Each number is 500 + 25 x the weight over the matrix's rms, rounded and kept within 0 to 999. Layers, rows and columns count from 0. Numbers have three digits each.

# layer 5 attention value, 192x192, rms 0.0731, rows 0-191, columns 144-191
482504535491478486443497488470498488506519528467487513483505529565497494501510561502499477503510508504471514494488506481508493495500498506513483
499488478504469514481500507496488523500479496514524529526505484511494505486494480512510482522504487539498526510530469497466504528513503501507499
505480482485520516519525510507500495501491479517495516491518489471491521491496487519530490487503493511503523524516521483531526508498501496521529
492506470493519488490511480486508480502485508499487479500518519494500533496509501522459512504509495482480510515529487468509495497518502542498460
492492509516508505485507504506508515484529502500484532481502537510478504490512504526493514503490489504491472533515490489496483510494513468487512
481498497481524490500503501527473529502456478487499537489515543531462494506479470483501497519523500505475521495511492501521462494490495509511481
500484500503522505510518488500489493511495492504505472505515497501522493510513496504450491520492506541477491484546487492510494493508504527507471
488500488508545538519515508492493468519500493480501518509499481508470506484486490515495528473504492517490518493506517459523465511467489526484475
509502461525490484490546477483506537490518492503497505518506518483561498497524477511475509482503515485516480500512504511478491507457503508482503
525494488513501522484499515499482498492514509510533484492493488472495474510490464501499517479499523498514495492497481485490516496477500491494535
522490487482509464493492492518473498505512494485525497522501512517486489521482458464512516487490498496507491514490521479494474493486482484509530
499514486518503493525501503490493501506534490510500536505523490511502499498512478487536517522487506475500500512480518453509483534511496486489512
494499469487473495465537512501466499488532492494513499524507533533469499511493475536540493485509516453515486516515507495529508516496493524482498
507502477512494515513527502472504507500492490533559502505504514496530512504495473472511529519481500510530497487524480488504475490485511479493540
514513498511497517519512494528467500482489502498528468497511472493517495479501503513530485501529495537511504494502473482484518494505509491521513
504502469526490517472491487488500483481518526502498490459498515475485492481488507520471519468471502467503482558531503501519498516515500527502470
490498524520481495527502471473512466505491508500496515488481502492516504505526447511505512502476509517471514514537518532496519486499512488503526
507499481508527499483538479504504507507482488531508470499517491506494522481535502484480525485492511511517531537511480493485538520514506532510475
474488508496512509508471530492498465504492520477502509513499510506517469490465511513462497509531490473489486472508511509507477480523500533488442
491488491478523537555503495510482491491526492527512517493500482488500480508466507498536513489490504465499523515513487513472533512492486491490479
507488493508528472486481516543512445491495479464495489519491497497514472496524470506493499489513488519512480510492514499492505505529488495500507
497508503510508520512492515525508535490508501492518507518514477513467489485512527488495511494489491525527510494509494542517522466458514507483487
508505497513471511463496509515519509487505499525521508482494533503513510506528469521495507510506513512508510486502519491535491531497514492514519
519487509505512483496510512497492477490482495477503507477489495530505513490472490513503496445478516515510494541541506489510476519502509512506503
498488473509510512464529475480488486498458513511480480511516491503525500516490486504492526500499523502499510520508484515486517481486500485490515
503513491498496496461535480475491518517481503487506465518512491505514490516502472511482485477460486512522519511510498515490511512498521486488504
503493485489490469471513522514493503517475511499479528531480514526500518513486514510490507479503493494497539496483524478535466493524488495504549
514484529534499512477489499515526483481549508506481512509494502490493479495498511532517512494530507503525473532499513554498527498470495480465507
499516523498521495492486496506529513507487494484544483525513506539494489493505527494493483492493488530500488488519497513523502485479505476501535
479490478473494476523500482509490475488491484492503489491500482478485512500492477484462503495474502488477478477517469493510491496537520518509461
508486519475502480534516486515522469490495503511503471529512513520477531508482476487466513532535496523487437476563527513533462509513500508514487
490499488506513489509500509500487522509492491486497502495485507480499487517499486491506486503505485444527534513497528518478521497469513513513462
524486472533487459543515509542521509487442475524523494473528519503500503482491483473450487521476496488456542512498496523492481463508516480521500
486502465539508480452512501455485485507485504471472487457463500455513490533505462518503506459456503472499473503504489482530460466487493476520540
543515466527552527523528470458429512497514529467567499508530474456473494523514525509512520445452461496532514516429498471474519462470515497530499
491466491504480515481509526473505493505477487498476502488527532521538559531547528495524501520459529516502502496456492496541516493531504533503562
537498537534507519514517502501460497522521514492503495500491498507485489520519511469545498472473456498484546516481479481543519517550530522506506
521505538508530506518516509490443511483501508476445510464491520442500498478514479558457527443571508488487528497474491550507537515496488516506553
481471569497485466543490504497513503515513484514542491508516499501468489490527515525495495497506467497467477512484494472490473479535474485505429
464503534500548518511472499492495499508535520476522485522512533507473502490474512549453474446512529495528496489498491506532511514510480490501518
524474471538509554472503501542451525480529536502486532537533517519521532523467465481504456472510511509553487481481493486564525470535511527471493
468485509482493488524519475525493549507469517498507501512490481492407463523540520465480498468455493515505559516467477531461453490497516510497499
516508528524534529520473530512531471503498504474483470515502515465510475494505528558451461477515478472503517493511485442529529485480512447477453
490511546504542496544490496513487522528526504473501432501504526480492506506529510448512472499509504511508506511548471494475543489451499479506473
533495486452562465508509495511510543491536484526514482537493484495461498496524451495525481533495467497474505501491519494547480515513480500517489
475486500510477484478533490516518491481461499458454489502505495461493493525460479495512534503497494514525484500469533423505461514460506501517491
455520460502494461488522512571559501457503529535547511479485505519499484490513506511454476549476498516542435456494508520452454510503496505474498
520482590504461518515539503484482503506528485517515484480476483519504507485528423549513544484456526497485512478517509540540547497508503486481481
480499575520484496416481497509497474479500498522520533505493484506505499498535511519499494469508525508531474540512466496512569475498474475506443
510480510472506454550506519493511510498517481488498517521478484491494490515503532489485490507486486551508428432524494535460512484494501494508472
504492467492550491473533476500521523498489515530482501477564514509509501501513534520508500526490535508539524520439454444502486493515479483500524
499522510526523525502530493513510464512538522473521519459490457517546472498444561472554516510504492512482497486534496494531509541550515515512532
499498520560545469573463523440487554494509505481477513495484562493469454509491497521503510505530481468571501525494501509535541527454499486498459
490483477456469512501498487509585476494509510435507492525483471513535491475455462533560530507499497498485481470476488468535494537545479550515541
492540451461502536503510480538428491484521506516521492548481504480491495496488468472491488551528479507451531471478496482516492515493509515473472
519505447509477486493533498491486476476498512481524536521497508516504491500485510532538517545528453529551495480515500496502499503521500543504459
530492452479455493551457508492479487517511489523490548532464480499498504526500479508513498507534512530546479498514519559478529509498519486517488
450505503520452491532505471473448519516466521481474514488480477488509483509535488524499519528483508467513539466433508516528503513516502576509471
468529500480540503559503512577495458475481518555545470508491522542506466488509553474561509525524510529525525514468487492519498521481516525483490
485498478481514545490451489482536507496501511472502415523515436492509507484527463429499516483516482493541499481477528456511490502467500565513530
487512509472470494514524519457506537472525495509516484484474517495483532515521540525515527493502485525503507531504532598491484472485497488500551
532468544492505453504510527496514515470529513507514484494504501498542493506478491487512504464494496484509571506491513493486477484514485477515470
462493500493499510492487481522526537505507518489472487521496537509479500510515511460534532586497500470500554505490530508481516515483516530481448
481484479525484464534475497515510482497526510530470501517514494510516473494544510574468498530507494530509547508477481456497508502540506539486444
496490480498495502522517491496476466512499491515500494510500502505493501504490488483495523512485510463516508504534522456531481519494509537497500
506494521502481506566492495481489516506519511493506483529497510481487490515477482493491497509497497479520503496497515536489504492495502510506486
472500522473519480499478506521506501502502482471479498475487519495495516514510507495490501484499515475474505513475512499510486512492513507514529
486502514538503498515507501513504524498502506504459499512501487491517494492516493474475514507485500525492503520509493521471508504484485523496498
491506509519502503533518489484488506524484499475505518522510534491512488504510512492504513513501513498513476514459503503531530496509491482498500
478486507485498495511475512497515485488520487482497495494499506514508500506488496513501486511512488487461509511500486534520505478524502508499496
511495525518507495532497499485464493503505503483523502507488514471509517522510522533532485499485494472506491512482481505485525517489498512486471
484497506480506511510494493519514473510510511471492507489517549513546503494536489498491509541484498540456526510490535497505507495480508489499489
516503484511509526491511503505489500483497514518530447496507466497492464493530481485510490463505480482510502525548484465435504483477516500490497
513479499490520486506496507475494522494502486485521519500522464490458498498491525529479514502487500497512506511507502533525527507496488499483501
498512515497492495491495513479526474514495501488499499495512530519494510507525518497492511490475504536495497503494508545499526533483492486515499
491484497518507516471496494505485532479503511508472490487484508482506483500533541495479493529497491498558498512480481472433521472474504484504507
518486504503493489483499516470505488503507505487505469500498456494510501491504475488458511474476496449513510514537497503454524485496520498469537
513482523476500509469505492492509503501511507462470516485507537507494520490503506501497516485476508488499508530513486521520492524484508505513531
502501525478508498495512494535484532500481495475521485523517535492516509502486484503499489501489508462496507534481525536517474490491484495491533
486494496487502501504503479482497490521522498478522513480495492482494523504502513492494517487515485499509487503494508495513537497494506510510502
495509471495510492484483511505515486500497497504566463480500457510471482495491506502478509526495492495472501454505524507462482497489510501479501
501484512497482503505487507497489500482473507496511482494495484521519498497491476519512483510512508521460512515503488525521508472503495505484532
496495499489501491583506515459514524492511490502492514517487528483465499504484505529483519523506504483530508490458496481488496489512492510501537
501500472507496513491505503473489501522516494508484478496520511514482505514460491493478507497499494475477528500500492442529451494525511519505513
510510503518512483503487521509509502487489489484512540527479513466518496494519478482478505526491508503491496528490517500491513496483488524491513
517533532496484500492497504517483498508515502497470493506510542515496498505521503505502495475488518495469512547512495486497490538503511516493507
493523516511500485500498502513507520500505519507466488489524492553491501507496498504502513522510506524472518457489482520512490466495488497515537
497521475500516503473480511482489517498512517515527486486505491523480483492483521537477484483523494495513517478540478469458492488494516517487512
517503504478525521473482511510507519485518509506533494486497504494482470490492516528478479494490480482499496518524491512460503480493505514474485
502511460507522489519488503489515505484481485526484477509500432497453479496455484529494492515492503462515483509526502500503485531509506507493459
480496524501501497512520487495480501500479478471500541505499511509507510485495481504500529483486513527503503489482504532556530481486494469519527
489494466490480488515492497503516502477506505517469478484505415486505484511501544482481488507511485469507514482518494468469475480495504510484519
508523495503500505480469485494510492515520523488524507500491484467515485511501519488493481545493493508483519492501478514479495494514494524513502
508494528511513481489475512522496520490512502483511521502488478516486502494513550467497480485493488502504524500519484512488509501492488504514476
513509520510493509533486505496500530494484515514494535528513473453520496509491496505497488515531496488532498509508507496476481501500488499502484
500491472513478499533498503474500497495488488507499511518490487466516470496479440490482504555525489482477499475527489521523508501516497530509511
448516528485519539518474524500474511516513508481507466499501515530581479487547515493454483509529513551483483466474539534482503487473496544440464
492489544525488480555535487538496497458510517503439498497495552492418431524463543457534486518506507529419510509509455455545547552529508522489479
494523492494514502477516507469507438524486541519487515487462531520501494498531497491464475487499496549516508494473479441536485548466521490499484
492516461460489516437514481522527546527501507497461478528471506499509467506498494509495467457468510518450525492487482420484502542519478499482490
540545522505440472480502487522472518482545518473547547496520496501475522518531534481471517492488518521546449524490483527506508524466492504486468
487477499536484451539455487560488570487489503423539528533535463528542537500485492476481493489533516492505521500476502510554439437500478448517492
498480487474510478537519507501440412486454528507455493490512518477481524502537518462479480537512490548482512528528465513508529499490512460503485
511513495516441490498469493478525555486511530451529557536507506564444528507500491475509480497541490497516482522472492479458499521518454477496448
535499562464499494487506489489491519475492507543490464522465503495536525478520503482484492514480489516450515509530477533515487488510451439507474
526548497500545525513485508489535518511503498471538499489542539490510503519435499538505518472477506492547503496432505549486521524507516504508508
506496480507473482515492481489524474497548499472496547526516503506527484509469502483509504500527524503478483538525461454506509554506463461507487
525497524520511495485482514518489468501553472508481510476491521506471472514519529517564494478466484501458532497523490475518504495482508490501492
531472460524523460489474504546442562532486465479503535474494482459505537492497478538482523498465454496502569472469507486565478465496512501497503
494484512481507526510510490520476472498529492557487510492492564530522551489541460485504464492478474515545519484490522522509481479496522525490472
468513490476521485523501495467512524465423501489489505496521517497494448510543539453529485559498529562454479480482506508507519515496504486483504
487481515483525515504516523549504495499522504452508437510503528470546460492458493488460527495508501500488478479537497537532522484499495529493522
442505517460472476458509505523479552525449474528522508515498475518482536519509492484480534533496506510504468505563500476546475476533516535508507
472524524524493465463530511469449480466532484463507520489490485521530457522469533486516524499487478492462499472512489534547511518491506487480526
510506487458492479487504534544498547484473473499479474512533498474557496526507508487434565463553496500486489506552516496460523433509461504492524
526456501475503500562460509517512495514531498540512478516532549494527473512494467466503502515503490505470512466510500531564478498501455494544533
501513502532549512511543494505465519502480484493482543447514472503486483500509527505512524463509508498468526476492503488522485483545505508525485
474496490479480506540506496478422446504500508464499533456511514515492456516510501484518487517505527562503487516478497486530496506501496495476450
546484499518508533492480476513510477503510500496490463509491487480383496512507470495585487459483476486468543513455486458461509550527522473529492
465489520460528520488518511479507446479528517455495451479474525526487502496501527536466460537482499508502466533505499508537536513465492500502478
478498489442493543511477491452520502517501490548495524498506534498470524522460486470537460505482485465483520490487488483478503531485488511544491
487466516506495527511493510485394557478516500479552477528474472515491541519517494499483506534498502480462515483515527549506481463510493517496469
504488463523552476522500518478489525491515501475458459474524485482496482507451527515523536476465487477512502477543523519510510498470491548495516
502501452530470538450496483547554528507488469462517532506516497439455454494505496497536516444471494486479515523517486499513504489531482522505515
504516465495487510523505507507525469496476491499512519492511502515478492482502554534513513485540470491498498488467477494477501492511507511489504
460485480480440548503491500523526534476496520456470477519494514504475472504451533481477507510514515498467470524501514523496514517526466535490477
496530473533463497467518502523546479525497503511507503485488473480512502508478536519512528500465479533541469498516507465501491494467510511462500
492505533453484523524468505548476525528491485456490491493503524515508488499507527512470490527504501517515529455463537506489490471479500511472484
487492479490500546522461490447459524523545521487470490493496470531514489506503534498527498517479519464473492440507510494488461470522514412489515
489470495508528518492503512496517529493440481504542500492494549405474527505506495510443494516518475499513522498527522521493545473500496509508497
491522473472486507514477496504479525494539485484481483483523489559466461516458529459484485494456531505488509484492488523519435491513490479493527
483538496542500488532526499539491498492518483488497528480488544475502488500481483511556484528487529504508504506519495487522508473478477530514485
486464486503473503519481501497499506494448487492513532517525541511491518511499491529469500461525486526490499491519490508502506477529512499507492
468499502556484465488522515483515486513488487533514516486481499496509505483536510469498492532495492498508498476515544510477510460506496493495508
467499517521496513476492502467511475484518489503478527503508526486500499491495510540470519515495510509548495505503474537478489482511515486489506
463499480497496451477498511495524500507498480491486491491518543515509481505486480477491457494460531519484505503437488474524465502495488496508488
486486486508507492505519508491522524516449525511507500526509495459520490484549502506459508485475490512510506517496505499504524510513519482489489
510499497507505496478534484509477546492479499520499513506491486458497495499530485529505491476477474472506497510450451481499525549490482444507523
515492465475489540478521489507511534492464472517515487511508529464486428498502493525531480484510506471516515528464499464530468516479517536491481
480501489527510512485494501498484498515482502496458493485481536506558519489516494520541502484511498522494520510520520522502499497476490454498498
508515470474487554500479509460492500530528513501505483513492430517493503488484497468489502507496498486484475513502528475497510497547532440458520
524505514490494497505489480529504534485484506536478509507511520500488485518477482489493483502473490489497536501450508482494483526447480536524515
515483498472495535549449515487488505508516489501503472500517476512470496499465516536500498478491493523480496516535486540511445507485485487520527
498499505509524488513504512467507499465555482493458470468508491502444522514487499486450528525480489484499505506516507546498532503530521480506465
460469518471488457456544481490506539489485497530497507494512489484491491475526539498468508507513493518524501516513497516497488510488486496518457
505558479485511550489517493517490492524500509503525494506480544455539487490514511504537475490508500458510482514469509485481522521487517538459495
515498490477502511497486532480533522491464502519522491507518491487497463497512481575509499450528477514529482502503499498495469512494494492505466
521494485488474469516532485474492491506456510524529541534488480485516500519529489495472491504486483538518493494506505469490529491506480460519485
513468529506520482427530515497503482502541526477505500523480450527523521498521522509457526508478483530473469513515476515527543512529529477497512
502485507481479514479496514472498483514457491530525505492473524475514491493511508509468536503500477471533506495477492529523516482529503475481496
483500501501522466508496508551479509509476500497482490517494573504524526506456454494543477479484494490481510502453479435533491528501481520512482
525471518486531482515487511487525517468478492509461471508500493488482528518507469478443511505498492528499531502487512514490520477532525480537476
492487484493546485497534511489516514502508504495491500484499472483524528500500503551507473497485511503476509503499486485510471510486519525505517
492491496526456509504531503490511494485498483519526538479496535477507513480550451514497493482497462495526477534538499493523534517520509525494486
468468481484492508505498486489486514487505522531498542488487543463504485487505530515531479558525491515488518536522508492526524494516513510490485
525504492515462495526478512530502520483507505494540521497509479508487485489526539492514529494531494510502480500568519497465462477486521486489493
498497477536519493492522529492517506503495509485535486475507494528514503503508489488428549516472498487520480496511505559489516450503528473490502
503497506511508494510506509440508496514464502509488519525505499490500529515492439496517485526511503503534531498499502478529548517539492505488484
473479523492481458504531498494518487508444502490548490496509513484484447503519478549524488508469501489524509496428476447543491506483515535509473
516481516491466499496514513488496469469480515546553516513493519471500488489501452498527513483525481517522478515575469518497519517500537488496560
458524477471486494483506506495495488507547489475463553508508473540493493500517478448498515502485524526418467494500500515511460439513507463517491
487456507497526457520492555442439573495487507549503436544490500523524513498480482476552507445507501490561469509533513515414539503516455474498519
490496522463527454577519510463470515511496524537478498510499429520552507511506488507550540529448481488504438501464488470514523498521487510469574
543505469512517471471493481511423516476453515528504479535496521522476519528495484515484480549511516523548512448495480502576472467458475528484547
505479472547488512515459471460499452486494511522525504475512457513511494480486500553466450511494531497524543514484512541598496481505507471479517
487530476490479492470475437486443543493494515539545481495477511454479520491513476525485500449498502497496507471557493581520514468499500463489477
480474501522472543489501512473526492483539463536528491550510553474488509482485518512502513444551531505565516497523488506529538536518479456508523
537554516487448549547491462471545486530469472511481488533484464530451525510503526518443472418478473530510556554495474527528488529474511486505447
517496546499502558509449477487516498462553512489508448432490513504466460485488472489545480531509522474482511524502479447499465494489516557463550
514522454490525483508491487483510508506510496486532519503501409465499493496447527537509515505510494505483448483460496552465488494509493506492484
509505511500559497496505501540488516504509465493470499499501476483485469487529496504477547486507461485445521511502496502451538541532510504492467
524525502505581504545528523507504496506488482570566454495467493443546513514476506498520524540524508512522443447454490547506480523534508479494531
486470486474571526580474490530479455542510505515440489511501472421513504508492520526540527515457520499469481546529500516492560559503483560496496
485526471525489460407522467503531503452541491455498508519509505497480487498491460471503514521517482448503472465425502541481435459524517519511437
514501475511565531509507510485493500513427518474488471520498459468498484515464475423494472497489496436460538484496528497494504504488517571513474
490509482563532531544506489530472551485500478489414519477481525490438514496442512508541440484488496545489550501491512524490478498466509592508456
481470499532604523518511539501532447516497522492518478519489448432535450506498479490508543515510519484485443522515506491449498433490510471507463
542493503509523497534511548517461432485510481531538520535476486450522482476476441528517498509472492458503470459490510463510562526482494511515534
467479470496582473470504539490528426503408533459551564502523440516508474474473466451499503499486481513446502562468507435505525494461515530515489
513507456506545531474467500507529467535508492541526491492479500421525515517484541481528496452533465517516520486522470546528514491486486416509543
502513520564491514507514510481529529475539534517500487494491544498485474516533496484492527519488518525494515477428473497539446497487468483490547
533500526482468547487525477482545508545496541481448467438488521528526497518437500494498467450514515473537524460521526515487510523458520495503481
509479472503561467518519473509495516504470511460457490504472479532501505526491499489487502513526503481508501519472514547499479432485467497527517
457491534473523477536499503483462452538535503529559471501518445451555485509489508537489534531499486550476478498521532442521518502531494494469492
537502518533483549519477485527501439478478520468540495545538430518522490540483487525514478497497473524479522513443491481494434575482520493507446
514534474493519513500521512474485491507541494504455524472535495478492514502503472528522499459483472464460523455550508542507491500528503561494502
544485413519475532488527552468478465501537514492537545491506480494496457488460504496501548501493505448512499462522496495510465471478493500493522
471494480522532472497515495591524495484477497561480507449499518493473461515512491505447488536527523486506484477509526496547480468481526511544470
514515566515503487433480541538482487495491478471479517483502495502459501474516462504507502472430521473491521487480459493449534510464509555519443
532530506519480501501478518484470502475497528469477500517525517503509520472447523490485502508455510505537531505451501469550477528478531520502478
494513501439517461481503492471519482499484450465511532510501542520444517473484472509577533491494511491456524485500480513553485447485496482482460
494481508556467449588517446521534555490468493519512516482498490472510483497536508494491514495505485500521500468477521462467499494479493528520531